config.toml
n_layer = 20
d_model = 256
n_head = 4
n_kv_head = 1
head_dim = 64
d_mlp = 1024
vocab_size = 2048
activation = "relu"
norm = "rmsnorm"
norm_place = "pre"
norm_eps = 1e-05
positions = "learned"
qk_norm = false
attn_scale = 0.125
bias = "none"
tie_embeddings = false
parallel_block = false
init = "normal"
init_std_qkv = 0.0427
init_std_o = 0.0
init_std_up = 0.0427
init_std_down = 0.0
optimizer = "adamw"
lr = 0.00144
beta1 = 0.9
beta2 = 0.99
weight_decay = 0.094
lr_head = 0.00471
grad_clip = 1.0
warmup_steps = 403
schedule = "wsd"
decay_fraction = 0.759
decay_shape = "linear"
final_lr_fraction = 0.1
batch_tokens = 32768
seq_len = 1024
doc_mask = true
train_tokens = 312800000
steps = 9546
dataset = "wikipedia_en"
Each number is 200 + 40 x the weight over its row's rms, rounded and kept within 0 to 999. Layers, rows and columns count from 0. The size before them is the row's rms in percent of the matrix's.

# up: layer 16 MLP up, 1024x256, rms 0.0668, rows 947-999, columns 192-255
# down: layer 16 MLP down (transposed), 1024x256, rms 0.059, rows 947-998, columns 192-255
up947,108,208,219,215,262,159,222,202,245,148,239,178,157,219,156,154,243,177,146,137,236,214,148,217,171,146,162,221,176,184,202,145,177,225,214,208,157,216,247,258,218,226,212,212,104,230,132,165,248,179,278,188,244,196,261,180,198,214,228,248,232,212,190,235,208
down947,112,213,257,280,213,194,154,184,251,138,224,203,165,106,215,153,171,241,184,233,274,247,204,157,207,220,167,212,227,171,215,130,161,199,166,198,156,229,216,157,223,207,151,220,170,209,223,217,241,252,200,197,184,214,154,172,180,171,253,222,225,160,267,191,217
up948,102,212,182,149,182,205,195,249,154,150,219,236,155,218,217,166,202,214,232,162,296,193,229,240,222,177,175,118,144,172,251,202,229,119,201,271,144,145,214,168,252,220,167,247,212,190,273,197,196,202,168,203,189,121,221,230,254,250,150,217,193,236,184,174,107
down948,108,279,172,221,153,178,270,198,212,192,287,136,173,207,161,257,140,232,237,188,148,242,197,225,211,178,200,136,212,189,214,232,203,240,125,227,167,182,173,208,238,195,186,223,219,180,176,158,219,274,238,179,230,208,259,175,266,133,207,226,210,196,129,223,196
up949,105,168,208,185,125,223,149,244,116,161,212,123,218,227,237,158,168,231,241,195,164,160,103,204,183,192,164,209,238,192,222,204,262,260,218,249,182,189,241,176,197,228,282,208,196,152,157,241,203,128,192,203,196,212,222,179,174,198,137,234,258,200,149,227,182
down949,105,185,155,214,135,155,211,217,218,200,194,195,177,195,232,186,246,185,212,218,196,236,211,140,149,176,258,219,156,131,182,141,173,246,241,233,221,162,199,235,250,189,194,256,194,207,172,147,192,182,123,203,233,190,247,260,126,193,189,212,190,218,162,211,141
up950,098,218,189,189,192,242,197,192,187,171,170,198,226,133,188,228,196,156,148,226,249,175,217,172,221,156,170,181,170,199,198,192,213,213,166,240,177,187,208,187,261,211,173,162,108,173,240,185,108,150,197,208,214,221,301,193,179,258,183,241,164,173,189,221,156
down950,099,248,200,224,163,184,205,157,228,222,184,151,255,248,271,183,197,211,184,259,226,252,251,178,179,225,196,102,241,236,220,247,174,203,179,205,161,197,169,186,191,239,207,210,230,245,199,217,277,166,164,218,110,162,188,196,237,148,235,233,260,233,172,210,168
up951,102,196,193,178,291,263,252,221,256,189,182,192,159,236,262,221,190,175,207,239,303,182,191,52,216,146,163,192,160,146,184,234,200,221,239,249,180,203,234,155,305,169,216,177,128,191,220,260,233,257,195,182,189,189,216,201,228,213,184,212,198,224,217,211,187
down951,101,202,236,253,202,241,145,174,181,240,107,214,247,207,230,154,198,211,184,218,173,215,207,151,225,204,249,252,182,259,150,232,193,279,243,181,222,246,159,173,182,171,195,215,164,159,184,137,189,230,164,124,233,252,263,222,226,188,181,243,244,185,164,172,150
up952,097,192,239,235,269,232,235,192,207,143,225,185,148,190,299,188,116,152,198,250,203,249,157,185,206,238,191,137,239,136,205,192,246,249,191,189,182,237,235,159,195,206,112,198,197,233,227,206,178,175,161,189,186,154,225,145,208,170,166,154,162,122,122,203,244
down952,095,189,143,138,216,201,193,214,153,169,201,184,287,215,192,177,200,249,222,219,201,177,207,113,248,150,209,184,237,185,142,169,175,220,291,240,220,174,238,207,205,198,141,219,208,148,200,205,197,259,216,233,189,262,261,258,191,212,215,239,198,163,243,207,155
up953,106,200,161,242,202,269,184,238,177,184,205,147,218,200,192,173,174,142,247,195,227,266,227,99,257,266,173,222,252,164,227,291,194,179,269,230,181,268,181,205,222,266,158,127,170,231,175,154,188,236,205,149,168,227,198,146,211,254,176,198,201,254,243,153,174
down953,101,208,125,223,193,186,120,232,237,128,188,195,211,164,217,218,221,160,196,188,198,243,191,251,213,181,208,193,172,138,217,238,206,231,272,168,145,216,164,181,229,271,144,225,193,168,278,267,245,167,255,264,142,198,181,217,125,247,237,212,191,241,145,222,247
up954,097,206,182,136,141,253,196,184,180,195,168,210,157,193,208,231,208,222,175,192,267,207,229,153,189,204,139,285,164,211,177,215,198,92,198,248,166,197,133,191,223,196,240,168,219,104,182,233,153,175,191,213,210,165,209,218,187,161,248,158,230,264,232,257,173
down954,096,159,249,273,132,175,253,194,237,176,173,222,207,257,238,203,219,194,173,167,169,186,189,242,202,238,188,245,217,175,257,146,184,250,224,288,125,227,203,288,220,253,196,227,178,224,231,233,172,193,247,256,202,231,127,175,185,192,220,258,277,189,180,163,182
up955,096,219,238,248,174,262,216,198,225,196,137,162,154,176,175,229,187,223,163,237,133,163,139,230,178,242,163,249,200,223,245,209,231,193,185,219,209,251,244,121,236,260,278,229,158,199,191,288,215,215,159,188,207,253,165,232,250,249,183,167,145,210,221,216,168
down955,094,193,216,215,195,213,193,229,184,166,242,197,240,198,231,163,206,226,119,165,209,244,164,283,114,225,133,207,221,172,249,208,236,214,230,145,237,156,315,199,216,210,231,261,164,211,221,190,198,166,261,153,140,157,187,233,199,193,217,236,224,116,199,136,198
up956,100,111,209,137,156,145,237,193,216,164,178,208,162,245,210,217,230,141,199,262,201,229,236,232,209,129,203,196,168,244,253,220,285,255,131,310,222,142,188,254,284,252,188,205,173,225,293,262,241,145,180,249,238,170,161,221,237,212,143,234,194,156,121,197,213
down956,097,282,152,249,270,208,151,283,198,196,198,157,221,258,183,180,285,203,220,112,187,180,174,205,177,143,152,134,311,198,222,194,190,220,193,242,210,251,167,176,207,199,220,123,158,202,166,213,157,212,213,170,197,221,215,297,222,231,168,196,210,227,190,117,232
up957,095,204,193,199,140,170,226,191,134,142,234,211,181,163,242,248,201,213,211,194,256,229,220,226,140,268,201,205,196,205,222,242,197,210,237,178,158,192,217,237,226,153,197,158,168,207,260,174,230,206,163,146,210,172,217,170,180,121,135,179,180,200,175,202,189
down957,094,141,232,197,188,252,202,177,215,194,204,160,202,152,215,184,176,222,228,198,199,242,190,198,191,160,241,172,222,187,206,268,218,221,240,183,244,195,175,256,233,236,258,178,157,238,266,264,204,198,259,192,233,215,186,184,167,207,229,134,163,184,143,242,138
up958,102,199,217,275,160,154,221,218,199,235,211,196,250,176,242,154,237,132,163,158,218,234,167,189,217,147,92,230,204,286,236,238,231,243,153,231,229,260,151,153,174,243,150,227,160,136,116,255,161,153,218,238,154,227,269,183,164,252,196,290,185,263,195,174,210
down958,101,198,201,231,182,261,270,195,201,176,215,168,191,222,232,154,273,216,222,230,153,155,224,217,160,208,185,248,196,169,144,250,197,161,180,197,274,196,268,226,167,225,129,165,229,212,146,251,165,286,207,206,146,190,138,214,185,172,251,239,139,174,208,238,179
up959,094,238,233,106,194,166,218,229,173,199,207,172,172,244,276,178,185,151,227,200,134,222,206,203,224,207,193,161,222,156,217,201,239,189,138,148,208,170,230,245,217,226,214,182,131,210,244,163,156,161,221,210,145,158,250,169,223,212,210,242,182,247,154,258,188
down959,093,263,204,188,241,206,223,155,245,336,173,123,212,157,174,254,207,122,218,172,145,189,216,185,140,116,232,232,129,186,140,185,175,163,247,220,158,181,192,167,213,182,182,193,210,206,196,199,243,267,140,292,165,182,207,210,182,159,186,239,231,197,252,176,267
up960,100,168,211,122,235,207,258,265,172,148,206,168,252,150,183,134,164,265,289,171,197,205,198,184,247,198,196,212,154,181,264,167,168,247,156,251,239,245,215,204,222,196,240,202,113,224,147,170,229,154,152,189,201,104,153,176,192,176,185,246,212,215,198,196,200
down960,101,234,185,150,185,176,191,219,227,209,215,168,116,265,257,206,254,222,239,208,155,226,289,259,183,268,156,223,187,216,221,135,213,179,181,147,170,231,257,204,271,155,297,250,256,194,203,164,193,145,173,180,174,214,181,179,173,145,212,192,212,214,209,222,180
up961,102,123,315,240,231,244,276,157,127,212,183,185,162,233,165,204,170,177,206,215,205,197,116,164,141,229,187,170,222,214,229,155,186,176,231,129,158,182,274,135,218,210,249,261,218,230,206,208,213,143,221,223,175,160,225,184,183,226,245,154,218,229,207,269,203
down961,096,201,219,168,229,222,186,145,144,167,161,80,128,203,149,244,133,190,258,204,236,135,160,157,212,166,183,194,194,259,200,201,132,236,192,182,201,181,247,195,152,238,165,168,236,275,163,233,237,210,199,241,103,232,252,237,231,241,215,211,195,207,223,161,202
up962,101,158,241,163,252,195,196,131,220,165,254,148,132,183,196,219,227,230,192,120,244,201,227,178,208,217,111,195,184,216,135,221,196,137,224,221,198,205,277,232,249,208,154,275,106,160,226,215,167,199,220,249,212,215,231,169,224,218,240,171,226,201,199,192,188
down962,099,270,184,224,185,209,222,177,232,137,287,257,120,197,226,211,217,188,279,196,157,225,199,192,172,132,177,188,239,200,186,237,170,239,142,299,188,183,237,139,201,181,312,212,208,235,199,231,197,233,272,116,238,255,208,203,199,189,211,150,186,267,165,166,281
up963,095,210,276,229,246,220,263,235,257,213,238,205,247,217,227,212,228,154,246,255,235,205,180,208,261,208,170,221,191,235,279,155,211,192,179,207,224,185,206,244,295,184,150,199,181,172,170,237,152,195,168,158,167,216,225,217,193,146,223,214,217,134,168,196,134
down963,093,226,146,169,184,157,212,218,210,196,165,128,234,241,151,185,175,167,169,202,214,197,203,142,240,195,185,108,257,163,198,210,182,144,255,234,219,117,154,215,188,247,222,185,199,261,125,192,197,168,110,276,207,270,144,131,202,229,193,158,218,121,231,203,178
up964,100,182,234,207,230,158,208,363,270,171,288,209,185,276,224,149,129,291,194,212,232,230,177,170,211,180,155,239,211,169,193,200,166,245,265,161,213,197,250,218,241,234,217,153,211,219,289,192,189,151,173,131,260,209,328,170,172,242,229,210,152,255,198,255,186
down964,101,202,235,148,153,151,267,218,178,135,210,174,139,148,166,160,197,183,197,244,271,233,214,200,176,187,184,244,245,198,199,192,191,180,252,193,229,185,197,175,185,197,245,226,217,209,221,231,168,204,231,182,221,223,160,196,273,190,200,179,152,218,143,192,162
up965,106,181,263,231,118,159,172,209,199,169,251,249,206,158,294,159,177,204,153,231,185,190,173,189,240,227,155,236,183,145,246,218,217,211,207,202,197,206,251,191,237,196,265,225,162,194,190,217,255,188,224,182,214,198,299,189,290,130,166,277,157,316,170,210,189
down965,106,203,270,217,248,245,182,234,171,189,201,237,211,163,201,121,197,169,168,245,166,222,191,227,218,176,298,166,229,176,185,218,224,209,257,178,137,202,233,185,218,178,223,229,197,196,187,136,223,234,173,251,239,186,175,116,146,167,126,229,156,251,149,278,217
up966,095,170,245,241,188,251,239,158,189,223,197,170,203,179,255,192,250,201,296,178,230,228,155,214,264,236,168,183,168,225,262,220,236,226,202,223,157,243,267,240,231,186,204,291,240,188,150,226,226,152,251,217,200,214,171,141,142,185,149,196,200,160,194,177,153
down966,093,216,183,210,143,206,228,194,232,209,182,176,121,183,204,168,189,119,133,212,146,176,279,227,179,197,207,251,176,136,143,223,208,223,281,260,180,188,169,228,208,244,250,173,186,217,241,182,178,218,256,191,199,223,174,199,149,233,164,261,163,209,163,200,227
up967,100,191,212,91,207,174,253,217,118,180,238,162,164,189,205,272,244,169,221,215,233,240,194,190,217,207,219,275,163,253,228,184,245,172,144,249,217,191,258,143,213,212,169,206,173,175,280,218,108,175,137,210,233,197,247,263,241,268,212,241,208,222,234,178,234
down967,097,178,146,208,270,161,205,246,207,164,228,212,160,212,205,253,215,215,151,190,149,199,111,173,161,213,267,166,273,164,178,211,238,143,301,169,133,203,201,231,217,214,163,188,184,144,191,163,172,196,231,234,193,227,218,226,183,249,162,236,170,192,257,170,229
up968,104,193,194,210,115,161,209,246,147,148,282,253,258,92,262,201,165,125,169,142,250,227,135,195,258,140,232,146,141,152,190,245,151,149,135,189,225,218,192,125,202,213,81,218,135,192,200,251,169,224,177,210,198,141,281,127,218,209,158,196,162,160,151,224,199
down968,104,170,119,207,228,201,156,140,208,256,149,207,223,311,259,264,191,138,182,242,200,229,249,243,173,252,147,249,215,155,241,241,125,131,219,157,123,220,164,180,232,127,287,194,197,177,203,191,194,160,220,168,251,197,256,222,198,144,205,209,270,253,223,138,145
up969,093,208,173,152,138,190,218,200,191,227,244,181,177,220,190,224,234,176,228,145,242,172,220,266,177,179,195,199,195,162,233,241,212,248,245,222,219,210,142,240,232,275,179,168,155,224,214,212,242,238,256,190,249,210,227,85,234,166,126,243,187,218,167,175,173
down969,087,176,204,210,232,115,227,163,239,220,241,179,276,262,162,155,137,237,150,232,183,215,88,182,139,148,218,204,299,250,175,207,162,236,169,103,215,192,170,142,177,182,152,217,210,243,163,233,187,242,203,217,191,183,230,252,215,182,186,221,179,200,180,184,110
up970,100,168,281,247,179,263,249,220,239,203,227,183,230,168,241,158,272,176,176,162,229,222,142,118,218,240,218,222,173,229,211,139,228,214,218,153,198,246,172,159,242,184,184,185,137,203,210,242,243,215,259,222,212,183,256,245,198,157,202,272,247,163,213,184,163
down970,102,158,192,212,215,231,256,201,229,230,154,242,161,192,260,233,300,234,268,181,223,226,177,236,247,184,170,229,243,222,138,247,237,208,269,165,259,233,260,230,210,173,200,112,135,235,186,208,197,164,129,150,219,204,221,200,173,209,215,207,161,182,264,205,207
up971,104,201,277,188,217,188,224,248,162,246,159,240,202,156,212,131,219,114,247,177,147,197,243,126,156,220,170,213,268,253,238,213,215,191,187,188,232,201,170,162,293,187,180,252,148,196,245,205,182,165,187,156,227,229,203,184,229,284,173,174,238,219,207,241,117
down971,105,205,98,235,188,252,191,205,173,149,249,216,265,220,237,149,211,184,228,145,191,201,184,238,150,239,193,163,214,221,200,238,191,182,238,250,194,162,204,260,254,139,269,220,121,186,222,207,193,239,231,218,223,244,231,215,218,132,214,224,203,186,194,248,227
up972,103,222,252,137,205,189,210,184,189,202,196,197,232,118,172,253,169,176,251,231,217,210,144,142,171,122,227,231,271,255,210,160,146,168,250,241,205,160,197,207,196,149,204,127,170,232,169,214,167,144,162,233,202,203,193,251,254,233,182,177,194,210,175,206,192
down972,105,204,159,171,220,179,154,190,151,162,227,159,259,187,202,173,277,180,195,215,213,139,225,186,187,180,134,243,198,177,234,239,223,207,184,298,264,209,247,178,177,198,130,276,201,264,173,164,143,203,209,130,175,236,272,273,210,237,207,155,251,134,192,140,247
up973,105,207,178,192,179,167,202,163,275,185,240,203,156,134,146,191,156,187,143,135,224,245,255,226,212,212,178,175,224,194,215,190,201,190,207,206,173,238,231,278,236,188,184,217,208,213,228,193,204,168,263,211,212,235,206,210,202,109,214,235,229,238,199,218,162
down973,115,277,257,181,153,135,166,271,283,198,181,158,221,169,113,165,209,164,163,233,191,47,223,218,141,179,153,200,223,169,230,257,215,242,224,158,205,157,232,167,197,187,210,190,120,223,255,233,228,152,238,202,171,39,223,162,235,215,234,198,189,183,186,227,185
up974,100,258,242,230,203,181,215,178,188,193,226,211,177,195,221,225,260,180,183,195,185,234,174,230,219,235,124,198,214,177,146,228,198,148,215,177,161,265,169,126,275,186,226,205,190,169,201,253,157,192,177,202,204,230,219,189,139,163,191,196,149,172,200,200,295
down974,095,215,186,137,220,151,172,291,145,255,159,180,232,232,276,192,159,256,205,236,196,137,202,274,181,222,210,282,166,221,174,201,209,231,144,176,190,156,247,159,261,251,213,171,219,167,205,203,236,160,161,190,157,178,204,150,174,196,241,212,186,207,194,173,155
up975,099,165,192,198,178,129,208,231,238,205,215,217,193,149,171,192,199,199,188,172,238,204,205,220,184,167,158,250,196,200,244,168,181,187,212,238,173,240,184,241,246,163,192,263,183,213,260,280,188,154,221,182,153,171,256,305,180,182,115,192,201,184,203,217,194
down975,096,235,173,203,202,219,210,243,151,193,233,219,233,202,172,172,186,208,217,242,192,211,268,179,197,123,241,162,134,145,200,188,127,152,278,169,207,261,193,290,156,194,211,159,185,130,225,122,165,304,198,157,239,245,221,233,198,182,188,189,220,231,236,190,136
up976,098,201,273,169,195,212,174,246,214,207,241,180,95,203,265,160,207,178,207,197,224,247,94,176,161,154,201,117,215,289,180,177,226,201,149,182,190,243,220,126,251,180,222,189,175,201,149,216,142,156,248,246,231,237,221,145,218,217,162,170,255,153,219,306,192
down976,096,210,184,261,208,160,244,194,156,155,142,240,264,210,240,262,217,217,174,218,204,217,225,192,186,184,180,256,131,182,236,151,228,203,185,142,122,162,196,194,182,297,220,140,242,241,205,205,247,257,290,182,184,191,246,205,274,209,185,195,170,254,156,136,166
up977,098,181,208,185,100,218,258,239,130,149,187,209,164,212,262,223,240,154,220,135,244,177,268,154,193,214,120,168,233,259,199,155,208,222,200,203,172,257,251,205,169,349,159,187,169,251,185,179,243,207,246,192,169,253,248,91,255,217,243,212,230,211,228,253,159
down977,092,230,217,206,180,191,216,155,173,148,244,205,265,156,158,227,191,224,218,166,237,175,221,204,238,164,194,264,155,166,252,194,234,200,106,224,179,174,175,193,228,183,220,237,172,313,177,147,148,166,208,148,180,256,245,223,193,243,218,195,203,177,209,253,231
up978,103,190,267,229,117,212,234,233,126,202,309,183,86,185,200,121,286,202,142,154,232,226,222,219,254,218,117,222,195,217,241,192,279,186,217,234,205,211,252,188,193,156,197,228,204,168,189,222,246,189,217,207,198,132,221,191,192,205,190,232,168,159,197,263,279
down978,112,150,223,226,244,228,152,98,190,183,256,249,182,186,243,187,181,221,199,197,175,201,199,153,171,195,247,159,194,144,167,211,164,178,194,179,224,254,200,159,194,169,216,212,185,274,206,225,195,180,127,223,238,158,184,188,204,166,138,191,232,194,201,168,162
up979,090,169,217,112,266,190,216,244,190,180,225,206,173,175,196,241,203,169,152,154,259,141,179,272,316,183,178,177,226,221,206,165,244,284,164,180,243,249,232,150,246,271,222,247,257,152,204,209,125,178,203,184,267,256,184,268,171,253,206,230,188,262,127,155,157
down979,085,214,225,210,199,235,188,208,236,208,140,182,175,203,210,162,157,190,206,216,174,192,251,203,157,174,237,233,148,243,168,174,147,172,169,165,229,217,216,186,173,199,184,187,154,216,168,167,197,222,170,216,199,174,165,188,246,160,163,178,202,203,188,149,242
up980,103,173,181,187,218,178,255,195,222,198,210,112,197,122,237,139,193,224,217,270,188,185,216,188,234,216,182,185,234,231,214,272,144,166,193,229,164,156,222,186,204,138,222,212,165,167,225,248,208,201,243,250,204,230,237,222,202,231,164,224,179,173,110,203,197
down980,102,186,253,167,170,160,139,250,198,217,197,278,156,192,174,208,111,188,186,181,177,172,235,296,172,190,142,162,210,231,243,186,151,208,211,214,225,153,247,158,239,149,153,213,172,299,213,128,235,159,228,225,190,197,207,177,256,207,191,150,207,223,144,192,204
up981,096,152,192,152,201,168,218,189,178,194,251,132,207,152,189,201,203,272,177,181,237,276,243,203,225,144,109,183,171,175,212,231,347,215,211,240,214,213,222,272,258,172,158,194,153,213,166,221,178,214,194,248,231,220,150,246,150,266,142,229,200,182,194,195,127
down981,094,189,217,205,280,178,174,166,315,170,143,165,167,187,194,183,181,237,238,247,176,212,200,119,240,171,196,246,229,165,180,201,162,216,148,108,231,195,169,133,152,268,218,176,222,212,209,220,184,190,189,185,202,149,160,209,146,95,237,212,225,221,208,212,180
up982,104,277,241,216,160,212,247,152,206,141,160,274,273,160,230,123,215,204,262,197,173,222,216,204,205,198,203,205,292,231,254,246,187,189,198,222,179,208,229,142,243,192,172,204,199,134,196,176,182,212,224,158,242,241,192,237,240,237,177,226,220,192,187,198,188
down982,110,198,245,222,233,251,137,227,203,201,202,275,189,210,230,200,148,206,261,190,204,234,224,153,156,244,133,193,163,233,167,141,220,221,243,145,177,235,288,271,220,168,198,230,173,191,201,204,234,246,247,267,287,176,217,242,170,188,237,176,192,209,158,185,225
up983,099,129,205,161,185,174,175,158,178,175,228,171,84,188,183,204,227,199,171,202,331,185,211,189,191,187,135,178,271,255,201,219,194,189,189,245,101,218,194,144,219,190,138,230,192,193,251,223,161,218,226,217,245,227,243,282,213,161,81,134,184,167,154,254,155
down983,094,175,233,193,201,184,276,187,153,165,158,183,205,196,244,226,226,203,172,156,165,225,185,248,169,145,241,220,182,162,212,191,136,204,225,245,220,336,199,206,210,251,198,191,181,179,182,207,209,225,204,149,194,236,168,186,245,156,198,230,270,175,128,97,177
up984,091,172,179,178,244,201,148,320,163,114,207,221,219,228,168,228,193,187,123,166,149,248,170,156,271,120,233,252,162,259,203,229,161,238,209,161,197,182,228,208,199,193,197,183,162,248,241,195,184,233,154,94,250,188,198,188,232,251,196,267,166,160,241,227,150
down984,091,221,169,244,272,237,187,253,211,245,207,176,212,253,170,256,214,243,254,233,230,229,214,215,224,265,171,98,257,230,118,256,212,159,154,138,209,197,246,188,225,164,188,221,264,111,124,231,212,201,238,170,179,223,232,179,203,170,261,200,236,144,187,231,209
up985,101,124,210,211,202,162,299,269,204,146,255,233,196,191,205,186,219,220,176,248,178,213,218,154,200,261,226,182,214,211,229,277,197,233,181,152,206,185,273,160,194,242,186,201,127,179,201,175,151,147,229,182,226,210,248,257,140,184,218,299,229,159,272,228,176
down985,096,137,228,182,270,191,118,220,283,197,159,161,181,256,158,215,194,232,171,234,152,196,181,140,187,221,192,131,221,178,144,199,269,237,211,145,224,227,192,201,203,193,234,164,228,192,237,229,171,210,257,190,197,226,225,234,211,162,159,206,233,182,256,192,203
up986,099,189,253,181,225,242,212,207,262,183,178,210,246,187,233,181,129,205,141,146,210,183,189,204,247,163,151,232,205,168,165,183,215,105,198,186,170,211,229,144,295,233,214,157,169,181,202,161,181,247,227,192,260,187,190,250,148,282,183,220,102,162,130,178,210
down986,100,192,125,208,202,244,137,194,250,169,273,190,214,159,258,233,224,230,205,268,224,137,229,172,151,240,196,209,222,297,212,191,106,229,185,139,208,186,215,147,180,196,185,303,248,231,212,217,158,275,202,178,210,159,219,192,207,182,213,239,202,214,206,144,165
up987,103,150,253,143,247,121,250,195,190,156,225,235,271,163,191,147,221,181,282,240,193,175,165,233,185,203,190,203,221,205,200,163,180,227,146,273,123,169,239,125,198,227,194,245,114,102,247,247,155,120,182,242,201,185,215,178,199,206,170,232,198,204,169,260,235
down987,102,269,204,188,153,235,205,175,197,200,150,160,259,203,137,218,106,196,164,240,275,92,204,201,157,193,195,232,240,237,177,210,186,242,220,195,219,188,217,207,210,221,245,179,140,184,182,226,248,237,177,157,127,206,202,173,181,159,194,183,203,168,194,252,200
up988,095,172,266,157,176,248,261,245,238,198,168,188,184,236,230,146,146,209,165,150,208,176,156,229,211,206,127,163,179,231,202,182,211,134,229,169,206,213,218,200,258,203,174,205,219,193,131,182,173,143,192,151,214,163,165,248,214,238,242,222,195,211,228,272,183
down988,091,207,188,221,332,190,260,165,179,251,226,287,273,236,243,217,188,202,178,195,267,182,205,215,233,232,210,161,183,163,203,212,249,281,195,201,241,198,251,231,156,176,206,183,216,269,228,206,209,132,229,187,196,203,230,203,219,248,232,210,249,228,167,176,117
up989,103,136,217,208,237,256,222,187,162,211,224,181,291,198,188,223,279,104,234,205,209,212,198,211,219,179,200,248,225,212,165,226,268,191,138,235,197,262,209,283,265,211,200,174,174,127,175,264,230,153,186,236,247,135,192,193,227,200,204,249,230,211,204,195,202
down989,107,156,136,220,227,178,208,289,146,201,137,130,231,206,202,189,195,278,222,162,245,264,102,243,194,142,190,182,167,176,206,179,203,188,104,223,201,130,119,248,207,273,198,178,234,268,194,228,277,190,163,157,181,109,185,245,185,129,175,270,257,266,209,165,208
up990,105,212,172,255,184,185,175,172,155,150,173,100,243,221,213,205,128,153,241,190,253,208,195,228,156,173,245,142,216,239,180,147,234,198,178,190,191,162,197,228,237,253,160,175,189,156,138,221,182,247,266,230,209,221,204,143,223,168,156,212,217,128,144,216,141
down990,109,280,258,203,83,183,246,196,248,216,215,275,267,189,223,243,193,206,236,162,184,246,114,253,113,137,156,170,280,178,181,270,154,218,242,230,126,229,215,241,192,207,180,172,214,127,248,203,181,142,263,230,229,215,223,208,165,262,213,185,197,167,246,229,276
up991,102,167,195,139,145,238,182,163,244,161,159,197,188,221,213,148,139,212,211,121,172,267,156,151,246,164,186,230,261,251,196,198,196,198,151,249,137,154,237,216,153,217,209,238,188,169,196,192,137,225,193,195,226,270,126,156,196,165,124,210,209,181,234,203,192
down991,105,260,252,190,247,87,262,227,189,211,191,180,231,129,185,162,198,209,142,272,177,118,200,153,218,233,181,216,237,203,185,186,176,145,234,225,166,207,184,241,107,217,160,197,192,176,171,172,183,163,291,160,163,157,222,198,231,233,158,156,193,170,205,122,228
up992,099,205,257,127,221,197,198,238,187,151,299,239,185,152,203,168,258,199,226,225,143,209,205,123,234,187,218,219,206,206,230,243,134,238,205,148,191,265,249,231,192,191,179,174,146,215,161,216,194,155,206,183,227,197,199,117,237,145,189,182,217,240,79,177,197
down992,098,213,208,173,234,133,183,137,197,214,211,138,251,194,206,262,241,247,167,216,145,187,218,204,150,166,156,138,166,149,183,237,201,149,235,223,247,182,250,185,211,236,235,206,116,154,252,189,187,130,173,212,170,169,207,186,122,181,165,208,202,131,252,178,222
up993,093,175,279,202,197,137,198,128,225,162,183,181,202,261,153,185,255,230,217,201,251,269,209,167,168,238,159,275,216,198,231,191,159,217,193,177,203,169,178,176,167,208,224,184,168,174,187,229,159,230,234,211,224,202,144,202,178,242,241,212,196,228,212,169,221
down993,086,175,156,246,188,199,220,220,169,212,195,259,179,229,251,181,206,226,180,271,146,214,193,238,166,218,179,194,227,251,171,229,182,180,261,217,227,244,107,189,244,255,147,233,193,156,213,162,151,180,76,179,205,218,123,208,211,257,241,173,215,167,190,178,201
up994,106,184,164,193,172,229,220,160,150,131,323,167,169,207,162,120,144,118,185,186,211,280,213,166,180,202,148,221,251,177,165,185,170,185,175,259,223,225,223,231,232,194,190,175,163,184,214,188,198,218,287,219,178,128,238,236,223,226,236,209,185,216,162,202,179
down994,107,214,170,187,201,226,287,227,237,192,154,209,169,257,170,291,171,134,214,197,193,195,228,187,220,166,232,210,249,177,177,165,257,184,179,164,184,250,236,196,190,176,235,172,170,127,233,192,192,213,139,269,263,201,89,130,129,126,193,234,159,247,223,177,253
up995,106,250,147,165,236,155,250,147,226,189,245,186,175,172,237,204,151,197,250,194,266,158,168,187,173,196,188,198,246,209,208,75,215,230,209,201,203,175,230,223,235,192,216,120,148,128,198,191,202,159,221,193,169,230,229,182,263,277,223,204,186,165,220,163,190
down995,110,188,216,180,187,177,332,222,215,231,204,246,214,196,299,218,240,220,170,200,195,190,190,144,235,227,192,220,166,291,212,205,207,143,169,195,146,195,173,202,260,168,244,155,147,140,161,246,221,276,237,263,173,260,156,229,256,178,172,182,214,202,148,198,166
up996,100,195,240,87,221,166,224,222,177,156,217,125,182,197,163,135,127,189,129,116,203,137,242,196,281,188,182,237,203,244,210,231,255,209,228,201,131,183,220,188,240,184,188,152,205,222,159,181,171,157,166,156,282,159,155,207,268,169,129,236,165,205,231,186,169
down996,102,172,188,227,170,172,170,147,200,160,245,137,237,251,184,238,259,118,152,144,187,198,197,244,213,212,187,221,160,226,259,205,209,171,221,182,223,261,230,204,237,201,183,277,249,138,284,150,123,203,234,174,153,216,133,238,264,208,231,170,223,219,228,139,176
up997,102,207,192,134,251,185,238,200,195,188,211,178,246,153,234,223,217,161,274,233,209,208,219,212,245,173,180,157,237,268,151,184,219,131,269,213,203,152,274,212,257,173,192,238,115,206,248,247,181,104,217,168,211,218,236,147,226,178,204,220,134,269,225,242,201
down997,108,238,167,188,163,176,235,233,239,235,235,252,206,216,199,234,239,156,163,178,156,250,265,157,150,164,225,142,177,243,181,175,130,209,143,201,218,130,228,156,183,266,235,181,190,299,220,284,250,187,190,188,231,214,200,242,178,229,213,174,173,165,264,140,226
up998,090,241,255,212,281,150,192,251,160,165,207,244,206,156,229,141,164,144,141,255,217,139,197,176,220,225,115,160,196,208,210,163,238,222,137,171,165,248,233,197,150,162,162,264,122,203,190,242,191,149,162,214,193,260,263,150,290,170,191,180,215,210,214,282,171
down998,088,192,193,150,229,216,227,167,150,155,201,197,183,131,171,246,244,177,239,187,216,201,180,153,203,233,278,227,165,190,141,248,174,171,189,288,139,156,125,258,167,213,253,275,222,171,181,228,185,194,308,228,215,229,238,277,219,174,151,235,198,288,181,183,141
up999,096,129,238,188,131,259,210,255,258,196,230,115,194,267,238,160,170,208,193,184,221,119,259,167,258,253,171,207,153,239,176,255,210,200,227,249,166,197,177,215,214,221,170,218,194,206,184,257,125,229,232,129,203,217,216,129,229,196,154,174,209,202,218,154,204